Each number is 500 + 50 x the weight over its row's rms, rounded and kept within 0 to 999. Layers, rows and columns count from 0. Numbers have three digits each. The size before them is the row's rms in percent of the matrix's.

# layer 8 attention query, 128x96, rms 0.0482, rows 0-127, columns 48-95
097:584479454459543591498574513426505445528472521456511471457528444524499508569445496467536400533502520489473626479536418394424570519534489537577510
079:555507537555481537472481455501507497573440436539544465486527578508468550480528458581561491531591485606492455452613537588479453515447486506507505
092:529553609528481522581584541468440475549545470454460505377556523562536481570483578426433507525526440448531475429398455467518551472465547525469530
107:549513469505536550498501539518598561543487500553553600475527517436418449418489446496486495523429481475539432529593473560581497463501433491516511
080:526490523509439523463471522464575570598440516572447581462522453591453607546490511495595481513513457549552563509540464555476538482525433473532432
084:534570562506405515560515498498419449495383451534474498470456464458493470397484561586466496457614503448513492568501452428409495419610513507436475
090:567560529570483524523599463528527439434515530502472440547434576458504411464530480509432451467543474373486521481485518433522519515494464467475498
107:436485482490545464425466440458440613514525502483492489494459578469567504522525576499506532495418505534530515436537509538472493461572491508501480
117:547565582455535520463509547471529603429430411484438481471445517570504424410550506467517472534587502523494503384442445474486508560492365500436487
100:554530531520462492532546415500392435469476507505576390479427497549504413491541437526392516386561456513464515473443453462429503482544457473589479
103:481528541487592562534457537482566518397480532516552481522557496601500575487483588535459435539453546453387524492446465438425570443595498544470504
095:518567609563579548509606440465547596507470493488580470440512484497439498520521550565536518529495423544501461464518582482347413533547444601532487
096:498453534552529505488494551485421452494548483509506476445524540524460562537487515569468411529495510474558529520588583501481514432527533401591473
103:577477437497508597466437436519531476525586517426519493468515417411446542486414534436500516535429577558554458528506484515484505533546507437584499
105:606548473537504529594569487488509531457462489533522463460528433494504529627554533474466393492543493526517563554539456474475570448521403501517498
099:455507520446524438511479390500535487518466448470503497368486549507522485501538391516562524491456499587534653435489453443439593541478436512429509
102:632425464448632560497494574504508484453532492589441491468457461494499497464528456462525465514478474531450596518493544602482558504515539540483530
091:519474487497414413481441477545446519444461510461579467441454582561494457520478564528484479512483508517464514517549442560528512510474601449502457
092:461530386495500459460434480493554514508539592492508576490575513437562406409485553474418554523489442558501482539467538410456493499490548377495502
091:560449575510483498576559509521484556506496574477541499540497538496584490599605416528560537546432565508500546589514605561432547502560467517560429
076:471529444435423608566485469558451506538494557521554538550492524495448496496546506527532515548506542554568584546600556368512516466534532515466489
095:437521540495570479501534498480470490408433544602546546571520496513513526404612503500474511489483537522516476510527494533537459492424589543502553
075:500525596627476541475469523505518485465464518503493479469502438521427483497484495479516558539497485474430380451539471520502542478532529471500540
103:554413507417522542535493482397500521532523563518524447579537598500512571574575477462472523529511535509450501530569513470515484587470443510560490
102:585459456485467530521476419476515577558546534497500521442490477468522452470506538445541494491470416450458582565448494457492527515547595443494510
106:541483473549615590475478589510519501552456513442539534529451422608497423438516532519562493401447405528545488452581456548514542538497519512543504
111:484459482479493465498441419559538510552380509566521507448499471423557466573522463460610512594591541493466463483473527473614464567511541506552557
116:499434551499486546544448544525437449456392563451424414572501527464513417499546484527453568467470514454453474500540519459451567510443578503458481
105:497473525514469519595449533576497470481593541512508475591546452450469471532464450515567522508467483525587632506534464442498494462498517575401502
101:595570425455522475417524555579491478483493460535555444410597507489464500588546427505588457486479447516465559511511523501545518582451580498501525
105:428599522573484446507542536585478571500451486433521486424398485448644435559548499513500467443571539513546535494477494506440496500397462548510549
105:444471425594519514520564455457505524385522449608536435558568486482478415563514521507512495536478526486550502397516538559439532480503499450504452
094:527513471549542505496496505471475537519520474348402519472524581474542515424429544511545434468499522547524506525462444548525448486592478532497541
094:464588450512542548412481520429460373482527507496529515496485424514566580514542511514556497461584458496411442495520605577504572410559505578473477
101:401510525495479444466529589566528562568430524478500516537423457496435574537536463477522526593469492495510439560454596500583500490499560392602523
105:493597543524371479498556493511460496457518461482424515470481503444379557550542535492404519436447492528518484504556500571416568469528478399390518
099:534506417432451615519565564547435545579467582537482504499539501469518479493481414509450440550590593500559479495538506399418601458488462561532533
115:472480494522492588493429522481561626510558572543589482544508455482491485506472504552504480495563602536480482539553679547512510475547499483589470
099:462539592453437470585477445530530441541463578505542506464503509555403482458461493528540420497496497525542540499485554561499452578581455554441580
120:547542501487464433497565566504517461483533596530500505442516513474558432529634446510462549531452466477548517481502462519502553486416470449532520
102:492472548478454422459505488491431474396538434540495465477552506561489567462430503468461456597516459489495677474506459488480511494408503492466528
111:542593499503508527530450466498476454540528510529457535525538429436484511468465539465562541391517510547492474548509508613566481538562418413442475
111:495453493512452474485502526488459582500553449487482481436511547550541519601577473507506538545511465459497601534481595565482448440548524507532452
112:585491450474515440515468424529505423508554504501485463554517462419385441511557499587474584432496440493514519438485569459519515552531613455532460
102:545480556481537458514408505477520576488495597480477462454583521479541521493518459473533491473507485571595577421558563438489420528547599512404489
110:576515538542525476532478613501432630463446531453507451516421490492519527467529563499509484445528446476516399556457426531518480533458506427452531
099:483556506458526507480517535450507498411460435547548581476491553467526521407472534472513518457549547565524428471421532360400568557510495504474443
096:495500480398493483525514483526461557460488476588513497474435466528521518531474510523627447520509495538598550629456515409604442478510547555429502
098:478540459555498441549524475464523516561520476514505500569500484508603624447487425517529556580460556485563429504533504418541574533489550477534461
108:546449465491529519515511482488517543468514456531515452557473475527502555480462522535516550453440456452552441550506533456501549537521539547517465
101:540544531542483451529455489581456533432547444593532552570444464484590518531486535485478405507453507415454523520560467556431424447491447503581522
102:558474446516544632578461559483599463487514472504454465467438508516443518468514534508529529581519527480455460370506435594540515504509528547437593
106:480493527537435533438523534546506506609537511510457485555480510579560535465613532521507505410471472415534485496556485455530500516578502462505453
104:536465532555512530515413456442523477494430553483529482455463445542447446507534435474509578416489557543541443475441524519536503506406533608500366
093:462421456477421556507486468467458482420493499512592543457572514512615555371435509478499439606549486479589444496568511522610579479473485500515536
090:561430460479541511437527468470510448439528426495430550530495532574397489499563521428585616424472498432473455502505514570530496489526510460481541
110:480484467430457558455424558547551448468537520469535576450405490528495469424390522517497506480507567416494503571510518496522560427481588561451394
096:489481426476531499474498490440480566472473493528510492528509447410460544462524506468491498485503520541482387567528520515479509374450463465488492
109:534502511542470535478527473517492554457422464522524590535533418525549507488385508485482518474500490532463433505492465523480467484593506431364522
091:601485490440459466468445496464557518550455500575516506432542540499484538615575558526474539550517477560516462626542552520434496409565534486522583
106:531518482462551479534465513584386463576501467486490589469555482543409547486571485531529482501559493488525477530472506533483537501407479572506578
096:484525456411544497657547495554456490484484532449454434442501532566528443601524494561481489552481584481546431457391505492540417496532491537452490
110:478566435529454485467502508412526516552527543408551484504460542493485560511416557455492444399463535564432502423486475465518497513414511550534492
106:520597446425491542493494545603500567500482523480466480495452575450407464440344501546498496564478540448489454502455548460505502473536512520492395
067:462514448504468389551408551418538464498517424434467477460510462538435557511456522484538457459467531507496571523477393529450577430500551550469501
079:451495501502497478602460523496512446427562505514461528561488442540497552563464592421468530547586479470497457548522448466356466487490577504612422
072:564462426500497571604494477500511605525502473475506522476513529519433546506425507513561554455518534486599537513491391524477517444549535535526479
099:404484434492475448576582509455544420506493532465477537522430481478471447490476513442560486479517522463627529523515559497498463477544525508546609
127:523464539498537427460491514480467549551517551389456538507544518581479556487500461453504453557410427587489526479415471550577468512537519521524479
120:461536506535458501463536500566478500547526540614443460520529493388486482445454457548485558531471523417546399539405445538522516515542507457430552
126:526611515548477572592527462428507452477510504578519552515451461397534476461469599610435486563492465440531464515505554455472465509407444503471547
110:500541522500475531510549446546515522609462518452574429533477498516457581546505595461439488487584525443443461515592505568476503501344453474501526
091:498492588464475491505474488547494461463563477461465455442580489619475487447569424543538482498423496555485465555482457465488470451532554426519519
104:531527488480507489455504449533461538491473482466489533537462549430384565630484506619465520513552479488497533584533481452508517564584419465459489
095:533467497507549424504492582455477493466500515517397508558432586453482413481436565500451534560471500547548516511462542496455441512463492492448474
100:486440514506492504514377487513396486574508516491431548548450526496536561457506420405447523513466440488404500543445543521498542479536510465542527
099:544472453482466526478526441489464510408547416564488485497498564430563580430496527453475483396464501520515634503411452446525510534525532401509499
107:567410539493514448464462520468432510576494432419496446358451567538477471488506557506529493496423483473527554467510527619529565521430512518520539
086:580474529509553447427554544503412508518526509430553505532543476476467531456542551566548519531513416464459579530536581548543534497467447487437547
099:471503394489621502480372555477578547456576487493477462460495494506555571564507520472537406483476434451559512443538485404536581463536480462501463
069:458489572547513457479470461448551478494473553434467586584485461497509613553450441484549472483449432546535431622447488487570433491539501507568501
064:613480532495536505479561440487565546468458438479462480433489544525516481478530474430472485455467571434549500618462510531533442463594467530525490
092:459538392509500473395517545467488589528483489564480444408543489482491521529489474493563506565508422508571501549473421548564464531522508408441473
092:554458490476581471577524487475536441450537527548412527405554470512402460532578427425489473573464515483575512466615505532408424496520460523500474
114:499517725493520495497515500582504562507511555466476490568550530483544537511544568491503451545492446576509508520452616445598519578538483427517523
116:536481480518534481516410446566455414388494587540500490561472527455438463433518462505485465500506453442519555413490531553425515550473559573511520
107:475546413529560449440510497468533559470551436549598497491542425459546568504448477503591520486583563451497433550600479493440533432426526525542521
122:418491448529492464528429506557572546566534446466537492509494565531520426419400461538560405494565504500529463445600537439555531526502433513545579
108:464613460545441483486534484506488551498601497472409524526475566425508486465523591532564571439531498524550444526548580561541457540541384389458469
100:440567556521513518567449509519556540386457554485500512411421496563603471500468522503512532461512433526524575533569477424513569479537439494480434
088:469506537515487422534466547506464518579548502503498558470480482474517459530586520463522524501414537501411489587522493476480409555535596507463500
081:545461539433429467525563502470516496482506590534515488494525478543478526598533400548508573443580482438545534526430523484462483426522538508434528
104:544507554509428500551478482381498515466506485453434518508583499648410477441606523453463562491438472558560532506446474519456568478509502446394470
103:549537440470411543536549449484535420583462498474499446584496571534478581511511539472522548478445427482499505529440490480483540477549522458421452
093:506413520499456509519534462507410473640497524446567441496481439507487469541480497486527535560486462526532514449389575484486510481432500575470504
102:567537494439484479545473480494460502533482577476490550529415478501461494498546514377535522481501516500582481568471560509468527508443443499509530
103:405522393529393476449618472535500535515441485520523600484533514485487579473422468478473459512469566477543464534527449469497483473392507578538450
094:515546445541430484474535440574507494609550494484443545509362563463450605475431611531504533447475449509449492520452484490549450526436484458512588
098:479403570461563377502457478487542464487409471527499502563475541531523461512433424528453560479538550517542483497513476351441535525427453404524564
097:445552528573450555506465498565471483548541442525465477450505418553543491555450447634564494518505450499468468429486463487475448600513552440556574
097:444379548447560465494408505540522487474467463435488525544473495499526510469594513527508515451629480538503496446509550442469441529487538637534427
099:521476480489500445404511527360495418558492522572491519498569487571555482502529479462460580474518408503436509519422479497477555442461515511531419
108:438498509473509528525405528513503495378517518511528456525509443446515541437549513566551395453480562514493504444550441500453501526556395411522367
096:527578512533491411531502538480528534450459492541512384475514517467478381540477464462574503415595532494530561514490498471516452477575483501593549
091:522532481472580473592492519552523497460546573545480508451480538461576421510478477552479438544503397443438470431441508534497446489555556566497409
117:561396445386528572498564520516521522503540450466401485585508453502502527514433562483468521450517502525450513535532504588454513472559504544515524
096:537501503464430560563450455483529553535434472507442465479502593565470599467501624539511538524329404492448452466431453468407513512559381412482566
095:437466512490513481483439555570475580534491541510403565531518511467416498415562515492448487566600418523546464467526487461506478512546494526541505
091:450490526532492427484569508541465499545548499512569509483572509505551434478516574549570482484588485525462494571534542525467440534456537492558494
087:495458545464483414558457506515454466549486454522506505464399529458497424468610477534567574468610504502426538480568458521598532486460522492405476
101:608598530536446478504531556525481560549529566538468414576541457541507491482511376530521506558491530391409501506450488508468492509464463539455533
089:425455466538560499347593568507497550394475496517463518519524524484425482563560470359559387505566538508496526562492410481507468457457512469570449
098:520577498581522457473555415421496478530539536518510472472514544458397548476527628650539517478500482476507529425463520487496534496451516469464429
104:505545545432522526506516536502534456520519446431497435579519541537447418492570425487528517579522507574533469469477481487504460507531585561410559
093:419515443466457371466461516527521492468493406464415554526418528481533486476516401520601541547461502498493457455512499481462480618516488515408581
096:426517472462479449492489420484519439520513499556550526553456515549540585556532461499424436553534521579524494485483544508550437522552548531507627
105:545407530584557426536489599509528449496440425511552472561529448562503523482575461426500486509513497462468580587472389541351576556459468476404506
105:543447507442450467475517447522438367470506489561514474575522518536477371505463472509509508542416438454590536385444465451469531544499446536397470
106:418470484511492492531498479477468530475461453438450557495516443541433474439426434443470560594528493589464516517516514485546506500535454384464546
094:554470487491550557480604523375506517533535478553538461424496513509565500378532475507525518514513595484475467492430486492614481500544482526547332
092:527493500529504546386498494535450520483536550428572558460500505500445505495430580467542513524476577580474513422421513474556490520547475519433557
110:493469459538396465476496551513459521429498484506545465481500510480488431510383424445483435444572490482540491589563532446512392464493429541490538
100:396521507441492497452529603492490501600553539498528552448504472445560518448518456565547557591539548586567531487513590403497498527465471523434534
103:365582483569360480459528508551452425553577458508505497508486501491419528547549493442519469520488447456578500541518525454451575438446498440528537
109:465467510537513525461468563461542508591563554519473454515403592502413487485471573543481499402451495467481453486462488564470516497509500550459499
088:368539572554500579508435495537445480483487532469465528481500533565499420443501501439448463489482482392419458490505439438523499425473474563486458
102:510537412466436547509516428429554520527461457572496527520524524603487514540551521464552492517393490567546500490523515500531556542468511438469524
097:489539447463471507601516377476595594453408434517526454469447515487487422471500495515548506445516465516422599468521558460458479430523488432464504
# layer 8 attention key, 64x96, rms 0.0485, rows 0-63, columns 48-95
071:460502467478572473473535491513446420574495427448522579428487523532584434429478594524574376481476530488460515398513414444446535470495553543555480
066:553570456597464459544518568455517614601507493599548559497554479519458497581458562577531552498427496518529518498530538442484461394501465443500502
080:561453408531499533449564457463508457554518486541385514493396433491511464485516514431463415485542501528563476502429492562456458589499496506401499
090:543549486492514567488427427477555565581463467539515471473487477588404501581547548532414508483538411520521488526541533478486483462468465498459479
102:452444498516432476516415424466502550506518541537462507510620467540478546558470474493490508547496535559552421493466514438486432512490460489636530
107:569489484465514488483639405508527509546520465430591434581478473529446555596463575515538416457537490412486558451562496525540551459483547454515493
126:609550469468574499509567501573454423511521535521514461499432526454502464464579592547471509478525482395471563522447501571501445517573518472453478
113:463477495464437500450524446485500559584501409358537430541395533550475441547471538493528548446430460510512466448501484498549446479485540518429577
098:475575531439456575538548531555465522445488512499504532479457621503478522520474589529428400590520562504496412515469436440583455491433423514560534
108:584535499588377510515555492567423538606431472538507503488515508489469448511471459568519504479559365473463473531526498484533485531553523510448503
092:410543450564562539505474484421555497478546514524509471504528498561621509424455515540459514570516575453459515503552423542365556488533493556563384
100:547546558507509511395496446531497476558500439517500531434518455507531587535496512550454457542610426471413448471486524460489462470502385498511475
102:469469543569576420507536566465419472563478467545576504543464499488528496509438483506509426420530478531415628441565555468447519482532504498527461
108:516465410469517547494494496507403485437523495452612477541547407488443489483522497514496455463452529572515597539523607525514523562516490420566404
104:549467554513488536516544484459467498485539465475543513461502493494489514548494544461446500367569503514572570489558488484502528510539459468538503
103:442443491542498471502443356584580467481495487464498477441490525583430555500480408476484552556578471466525556494523505473563497548526466410483422
072:547547505546433512490539571525505575351538562510500514507532528524494395447486582363381525528467494467485506494411493493518433512519412498503456
067:490549447566503563494453521461508515637588576546554548621468451578457503533514529524507505565472537485507518435464526519512502432579381509455534
077:571423455553414339590417503561501401520570526470493519461536489506521518552512508495477468493543446461490492507533504452550504541434479556441548
080:490555548541527448400518516452431491472518439444460525559525455454484448512476513585508581420455515544596561460530424396551500465466500555463536
086:493503504472542518496649515394542634530469430469552429527521537552445428489525525523553607510477519495482469484550393480517520412481550419523537
106:489568532431542578524563512477445451420497557575496459501506436462496472479541490560429559485539510431489512513487538455459564440521554490520492
087:522498556617456471456506428524436447481496481579588494480510425451597554531558472516460472501541457420455518527457504526481510450472467504382497
112:404514492461522505411477593469475538532540528473462409539546496562525517537473459500498500480456458482490443449606561414539448503546463517521542
118:567511511475512542516520471582446575489488519412548591540449558467502461405500514461537552471485445444554643508475436565543480560588448453469403
108:520505521495448499423435570513580529601536530438506592392480443571530509509557573413472546485475462541548552521512540491435559488410463552486510
101:511530482511512452531438459484482521523411600578491436504511450410511482618539501480560490563565563554490504479538455462578418513510520495476500
099:470506544498516452529449517473408467516373566404421481538503441437446509600515541524530546492512477440444448525555477468462491523426460523500525
106:497488547495438480517436510477519402514525486513615462465560441496420538507467557498580525460502460501538473459445493428471554436488427529456539
098:541557405415501460523518472521559477471520461532539405570527563481493539530481542406541519409515460448508469519509539602494575534448503489474527
097:528537537512531466601498459458431532446589434428492424420469502500569515555519543481413521457535547510503470586372490518502449464431507522561542
099:428470455561477421488522411488537521511580435579523552577389467454498501540492523489547565501506539463542457501552621464355531528462492481577523
105:536489431512475428532479438511447557553567573468531501519513543492451462446469479397494412471485530510485579514526435568509489487526522501391502
100:443554482459487501441469521569420518532553546465496491511476491560479525534560453501572429449515511505408489478610458571495612432523537561434430
106:476468505497492467492495468546513520480455541502479499587433547502466524451466409553499508507484545436458444586386617532549508446597549401527453
100:471520532455444446490517592525494546498571392483524497370476513503456490543533429512550554565489491483482492481473531594487514523467462482508511
101:484560462414488537497560535543444485610399494530467481488525457470506570483600487534446493425551480448563435574589539533496552552502408559597512
107:444543572525500534502473567469542550576450515539485527494558437484528564526539528473478478447466577570532496554488573575576616460543468374494497
106:544487540495402454507546582499634493574496521505471576461445484537398509471498480493522438607487465463462564542425517493395500561509464530532507
111:508475573555501375439571531518428474448546589551480446524416498510504464422553504411465537541545521433514487537469573522437520523522494448540525
099:467547599492483502496436514467522526452504489537520465424620520539509507490416485443436502589500547402508487458489536484482524545483513517493503
110:505540506457556579562535554492533437418541428480479570496494532467512487482464503489512607503583538582509522419480478541449530625539556473493457
102:548472400522525545543440610569495474475549479516463454541477547523469559633489488498587479509533399456536542421492439486488518402539535518529432
107:469608499474498472504532383512514581539473507464529473467501494475517495533583432610528625492507502546520570502490565431481573539405493530521489
094:427467476473514530507512446439503499492427512559547547469508465523504455474627451430519458489530413505530579479569504491543455536463570592558586
102:494509526560526489444490521494408534433455520446478561456404451462555475439488454516401492429511408502486410484449545552491461536526515438418561
102:507506508437540446469505571493480578529519456477557512455562474513571481430492500580523516460514604488538408512417445466431570514465504461513579
099:510519502471497549436515420452565500469456561589442538520408501517498439507468514420554471586642547535592553582440391475541529499538556491421480
102:467444468526475466559546557451417550484452421489556536576501437470441554490485558543524525518528464446554477371460507507523545571476447449475465
103:465516522558455526436458429477512460463463467494498459553482473467513666428547448532424572395448566520640530505504523433490544509513561561536461
097:451545448513391510483518516547465512405588470570508509442366461435564449447449350516476515538425486412475567532553522526493495472492449584518476
098:562492484481470554507526433564556478512470394475505503531450521503532530440516473484440456586548498597438407441604515596539451491496570506432501
109:446466465562458505493502622418493461575494498568506483468381517461478488492560525538543523513501439475471436517498459501559520450558555391460539
108:548532492559497533501464485466510392435421467512574495469525481482456384512475456501467620392521538478446403462383564511522449422424471577482430
094:518543439438444444505465501450511476442504475504448550489496469517579511445528431458476457590537502498535585486552509536579538444524500520431526
093:521457593539556534484478491509531501542438555542589511463437514580485564409545518466553545472473497537465504519437544538467449508411533420538550
104:496503406455499563468441450523478539495426537471434417473416414505503477493481551478446462435405525531457605422513475539495632488475544542416500
099:499506428472500567455533502424467511505477465401489438546467522428479478460521412427492509524591543534498408576486480512484500494486449466539504
105:515508475488484592516545449515525578515498543434487520455488399498567551473475467530527629456503481465439538448547504526523522490478493485402603
101:427533471463455450534492464515426443575547493478451514545533458469468515539526580452530494519541481555446534609575508489549543409458438435471531
108:499506496434589430514466461662467516484485432459459491552454457631495468499476549590521483494559474478480489530483603475478465529550519529425489
096:508475487530463481546548481544412450546455505487451574391550533553456519559467464448508500558521601582562370455470576457465506450498545507412430
102:557522433497495421488456477479526515519560551511545583479466539409448504467468489501498446400455516619453527486515509512535471537524571459464531
106:539529391451487507482466492476474597592453588544468507530464472468391515526423431528527482600544540412564498441475532533402491514515553533519527
# layer 8 attention value, 64x96, rms 0.0487, rows 0-29, columns 48-95
103:443478553519592485530505523552466489445412429506436463494387427442484440393450448474520532586556420535466501548518469567466544519540560470536589
095:473504449527491521524475500549517532542532540448571569471464525431521640466505514500490495471589486556514495488537485537472531561391456418442556
096:476540492469513543438567417452519555442473534573386551530555482427506537505589497506593484452434401445508405532479497477543523531534418526525460
102:497511501487476546457527497466533534526410525541464484489392511482472521577469534461650495522556454465495422521513434532439513534413521522493523
093:506509490473506391514437561493481447522537545522568469566361448491540579442614534469433485542530511490528486519493587567530501443486413358605519
099:514571565562477480479487532470650533543473501478479505428523470504484489435463516516449398420489508509436512438503547425483405446583506463472508
104:512404402478537529496542479431502544456562503616448522542455556490583451380456450499503446443604528483520526538415391534475452522524578439416524
103:451535525504512460551597494544571562449573439569573514502639507526403470477559429467437555506507493527492496500516426484519502512485491419544491
098:439566532511452462435571618429556481529524369488518456543521513490481479532518488491460521472425559552444550541548441469494489486501472473434447
106:406420496570609494459448528521466581527527526575508482468442532546449538537530512578492538459453514414542506465463517453591461424530442503557541
103:488489492517436545523456453500493516541481471558421469390550480532412509460498419519501476450581479465504491442527504458532486529544557496469407
104:536594512517488440517529512479494496404496494520554498484448482482497535513478511501411521378519437481498457467598434548525525547557494389539506
102:497517433432541446522650458523583530524521469488502448505524436515443519493493466543526471474532551502453483456547430506498379505561468535477514
090:496459477568447542549517544547489450436524538526481486384439499478487493423489502420476529487453520558450539463459463485534535557499481526467574
102:535559575483447465481495508516558549533552414482466558529473482443507471537525464424491470504576362529502446433591463586510530430482542504556515
100:506473491548534508528505502529485537487479464521434468525543461404489511429502474507448416517485489487443488509473359517431573562553422576421597
095:500495417483571470541516501505429541499576474514571632424510462421511610531514490518553522540480520493516492539625452479570449409566477502634518
091:496569477413496510493596493466478491536439443459532532486480459438525503425507425592523411498506529420502538515395463566568579468464617539506533
105:512487470521585524488446411473522505554532452560497505531519541448500533385458493503475518512496517470467410605456510494484668496480537500476581
100:487376588454520471449453546508500504553528563471556500556567551563546539504599551462505475555528454509479506538585473469570505498512464519478420
096:611538506565538393454401407514467491489451534453483525520568509560509512545439420465514486512505415503407611530485521500568509535497498567484539
109:456478430503574436449483518436516587523465452557505449528501530466524538562501471419438452435494452472541472515392456596470507511491526537518545
091:479517417576493414408430461476475518502539408486483455514461508472486507483629554458439490486374515529437474487472499458493458544549568489497493
113:502487586479532516580486429513546609496583490456520575521506407367518444454485493542444493491444492510551483458501554412577449579412434547513499
096:455471454514502509458554569564402537506512468495467539548491389583495410524439545501512491550527361516589547624479530480508512484581567486510524
111:557552468387485515513489486449506556502455482473484489528465402479497543581606454519414513553522518374531541465580447443418524470458552543426438
092:529414486473536439485524504458499553524485529535550418432526521490493467502465483533502529480468404547619508481472399421507463478384546490451522
109:533525499461499549509499620424452534587475501564478448481519489602501570444543480612495531473511540546489518471552530515425382522447458604460471
102:464446464484523439515477426472527600436497500439523523416389417543528526438387598451537483496555481485573539440509421589399484517549525459446449
100:407425556506483503506486462456507586511473470505475561535503501593480509454588400455512445457513498432495557490537557489571485510517588441542573
# layer 8 attention output (transposed), 128x96, rms 0.0602, rows 0-29,64-93, columns 48-95
110:605503474476563558555519502463485552548552529438547508446573462469521455573581542592458486488496530485553541406476532522493478525468515533470533
107:492486566554417448518520558459421510447469555545463520545538489572523448406548485502365557452487560521630503458531507535502416521579564542578453
098:535451505502479516505495493542489492548371494491557491516441597513433497519519584480503425533508566440444524472574480476457461530447591438468480
103:458481549500450547538480593448442486536564516482506447485593433563500529453500457481486503496480507536541568477465509554442540454496416422495460
100:549474495474506606468523524426579544469488421435438546460584518546516502575361407503474492528462520613489491512483570503487515497580472522425497
088:404570471477436479557437548564428412502605496562497597535503591551623528560501555540479581513527531532578573585532498505564539524447538499499581
091:555549593541509503542382522490484504559541524473599494556587581471439442562523522535520547493396483548496454504564515472565530447529442556535501
098:487619420535549497398497508424426481447437529468420510535432572461526591471521519513504489500459521462478508545500500540517564531519573481516617
102:518563433489514441465555496558429500461487578469499556450488527546489551544489557440525561556460402581551526509531574555509483557500532525625559
110:535519483427445525538576541556494389425514416407461467523507464576484474551540497406481515530533484535415522531571476521505497468484509482491456
101:523524461486486560479461558524500479504497585481557468648507461444522475555505556514535504511462499512490454593412562472486444426472429478528550
098:492541498487466598469476440499531543521387469442512443546567466510530535469602528482528506545554546494482550490400506403415521513520538537470557
105:510552541535454551471422498513370457479442512467520455474483493429469535503399506420539544495480527531508511548515467478435604490466478395570479
101:538529491526628525372490494536420534551509509500440520533548466400458446535511470578476531541479563469542453478497545547523438396509512502497473
109:483448474474487413520423471444507459471560522562515460493470517481437582433458487515558609401439591561544517580476534495474426504538547505465457
106:428489472452548551438414532509450419553468523516550599537410466494484502489446573504538499536568601540506543491474525530505475445498452490595509
091:522451560521388468541553417506496460404426518505500476519514517505456436461550495509577431538536521507473621517442579570385522554449549436452458
099:536471569471513453488483512579553523503481514510496517418510527518465456638444518523477527460441572542562449518565472451444597494483500489541491
101:493565576411477508459574508472559595575491503518456506457538410556496521570524458543521479439483513482584568423473511526510511599538439500516424
091:506480608442463520441589417422484531490464462525524513465436507514423472450491489494394495463447523477417473461484473585516437539445461473526495
100:497459506443461586546567563583494521477504608568540512487547487554477534451581456542521515504482541496512418493533457543522497463507473552441473
106:564603524477500530563544538581485486494482494490497528404487455558461470519519456559492541577475574539538559578531528478430540555495418507463513
089:545554647460497510595528483541578468470494552514494504446542452530571517398539522507450522537453568451607474514545491434479521453485538492492470
115:481489509435423498447471497458502447547540507509524429467530566583497554533522560543485506501521449493487517542451466598481465435522593422430454
090:531554437475556505532448469462461480399444463418491451445410515430488499565475532520499498504469515529436513394513469551464429533499420465438521
096:469513476539472453479472486596566499506557483569457526533547615507555433516409501452514466450513476647428489532573465409551520590544429453552532
097:462569486531484461563536496548448494498528424511483558599500492453500531486531549562504444470597559421379548562538514542453549569508481559522514
101:478464532508530502473498438496522484471464533511544536457571517494524495598463549451504408484457395529540584496451427527525572412488525496515427
090:594439573599447511463467548511480481553490575559539500460590577445532503526541490432472565486529437528471509530499634431511465462516486510545516
112:573545537539538536512516462545505511520524478509520421424480515463516497482519557596501560492429523619590499484453498586463499524477457586479510
098:444495554446401543485461464562562547515483511602490592507551497616476501447519565405487479519435557539474516494465568480502511579484509520649496
094:496584526487455465515565429593505499478549554520512549525476484490516449582420524498537531506481497518439473493532484397494488449464474535525606
094:510547451410494442623495511484591502521537483487570455508506542517545374399455394509541513484466496483489558446402563509505447510501547515451563
103:477591500453529497535535413519502451486515502485568460495503517503574441466592544441507361446575543502477469477558472461554555511498537462554565
090:483543440495461533439524556548454445481511553500493494487410572500458511509518520642463488507474460479483417444514447541539490549502534496510451
112:516368502471467494555481478471441549438326511429453496529558435548480508522522485536467503538565527571510532514490544535455459572500462462592495
117:461562437509438437441564515527528453475438479554462457439540511537550491479436513484498573430465446460477555572561517534542580501543520525517487
108:514554531423417609460456432514493542452494435528562494493428426474567525576581474513549576547577437564542534553423554484517530528441395554504480
102:552477453510512547548478496493470456539426536486573527461445525549485499447595488555469505463488502433531456474518568409527522522459452500450475
093:486484530581515484523504465459475466595450636530521470504498558468474469475548373519473541489517494495565526518497521499498473533535495526448464
093:461495452490483490478462553493523413569457440454463494440452517521483489528516514436396530557400439523483534532521487486482483589405492443519455
108:524525434491436536515525573454481553436500562627449536517519521494538456474455452501533568563449472471515461459421501528460445495423528511512522
104:464497484564528486523481476501507492488491456566498588422526498511517509630604460480439542471571517440537549525492498523557441442434446562467444
091:523413513484549532462568445511506540513441543381518459500479477550551506541478544410504539521503499449485508577546561401526526568453508544418407
101:566494538502501459544603575529500584508435493496513476512470538517586523452514492572470454511392485431452543488454462540446406512477460538486461
097:512586511452493499509497544493499521497438460448513508475489454539523467590576569446514544515491499449540487542584484477531530558559525489576541
093:547513559422467567473494468529506536598546451515551558437476614465463481528471553544569420462513436478472514493459488574507490504530451491498535
094:568577492605514481472487488514411498495465426521528489499411503477384547569537530454548472506486471450436488452602545542503577495555435530528463
100:507527598548465463534494568569507515462441493424530496471427474482583537456507522516531550487538519519526572463547577500473505527510460528574556
106:508566500474609580464519508467480445450528427353590474484511499484530512471487411558468420480581560467491525421427402428543542406479598475511513
083:507544429400559430459504537442594524515504418490551461433509468489472403509559570428508523477551543451610488608432501461486448518379519519496613
104:613496446563484505506468466518463432433543524521504462465487501438523496427500527505518457504449498437542581481530473500532554375529548465450507
098:474421519453509504403587474577474494551527437436493436485469424481575525576494506482435469478587528422575538496488554595431557496576454507475390
114:496422452577573475514507526554462513514518503532481531547478455527568464484444462395574453495487561510502539558434521488412583551436540502484530
096:603508498532521573488493442596481459568490567524456574525583547463505497359421531502536476507483524459479492442575544501509597533531514564560539
110:514577480546541537555488529477478516507524480433479469528402445413452568550548436526468432533458480446556449449435521549454458509543438484591561
099:524500495532486588456430437488542454548456494532523408483509537411525468536478475498571509533484501465612541521436510451515528474476505453500498
093:450568461456557353422440534554466444569548572418418424483501530540470552453516471566503466483565491485509479426422486524579535443509545478492528
117:491514465479495624443526475487468462501516437597418444532535553550506440550449529534501478485370532473478479523503454553534532477371569527514548
098:594516485492498438503519614548508479448523476477509485536444448531506528522469520444436519483561474410581505455476515511507566457432487594628429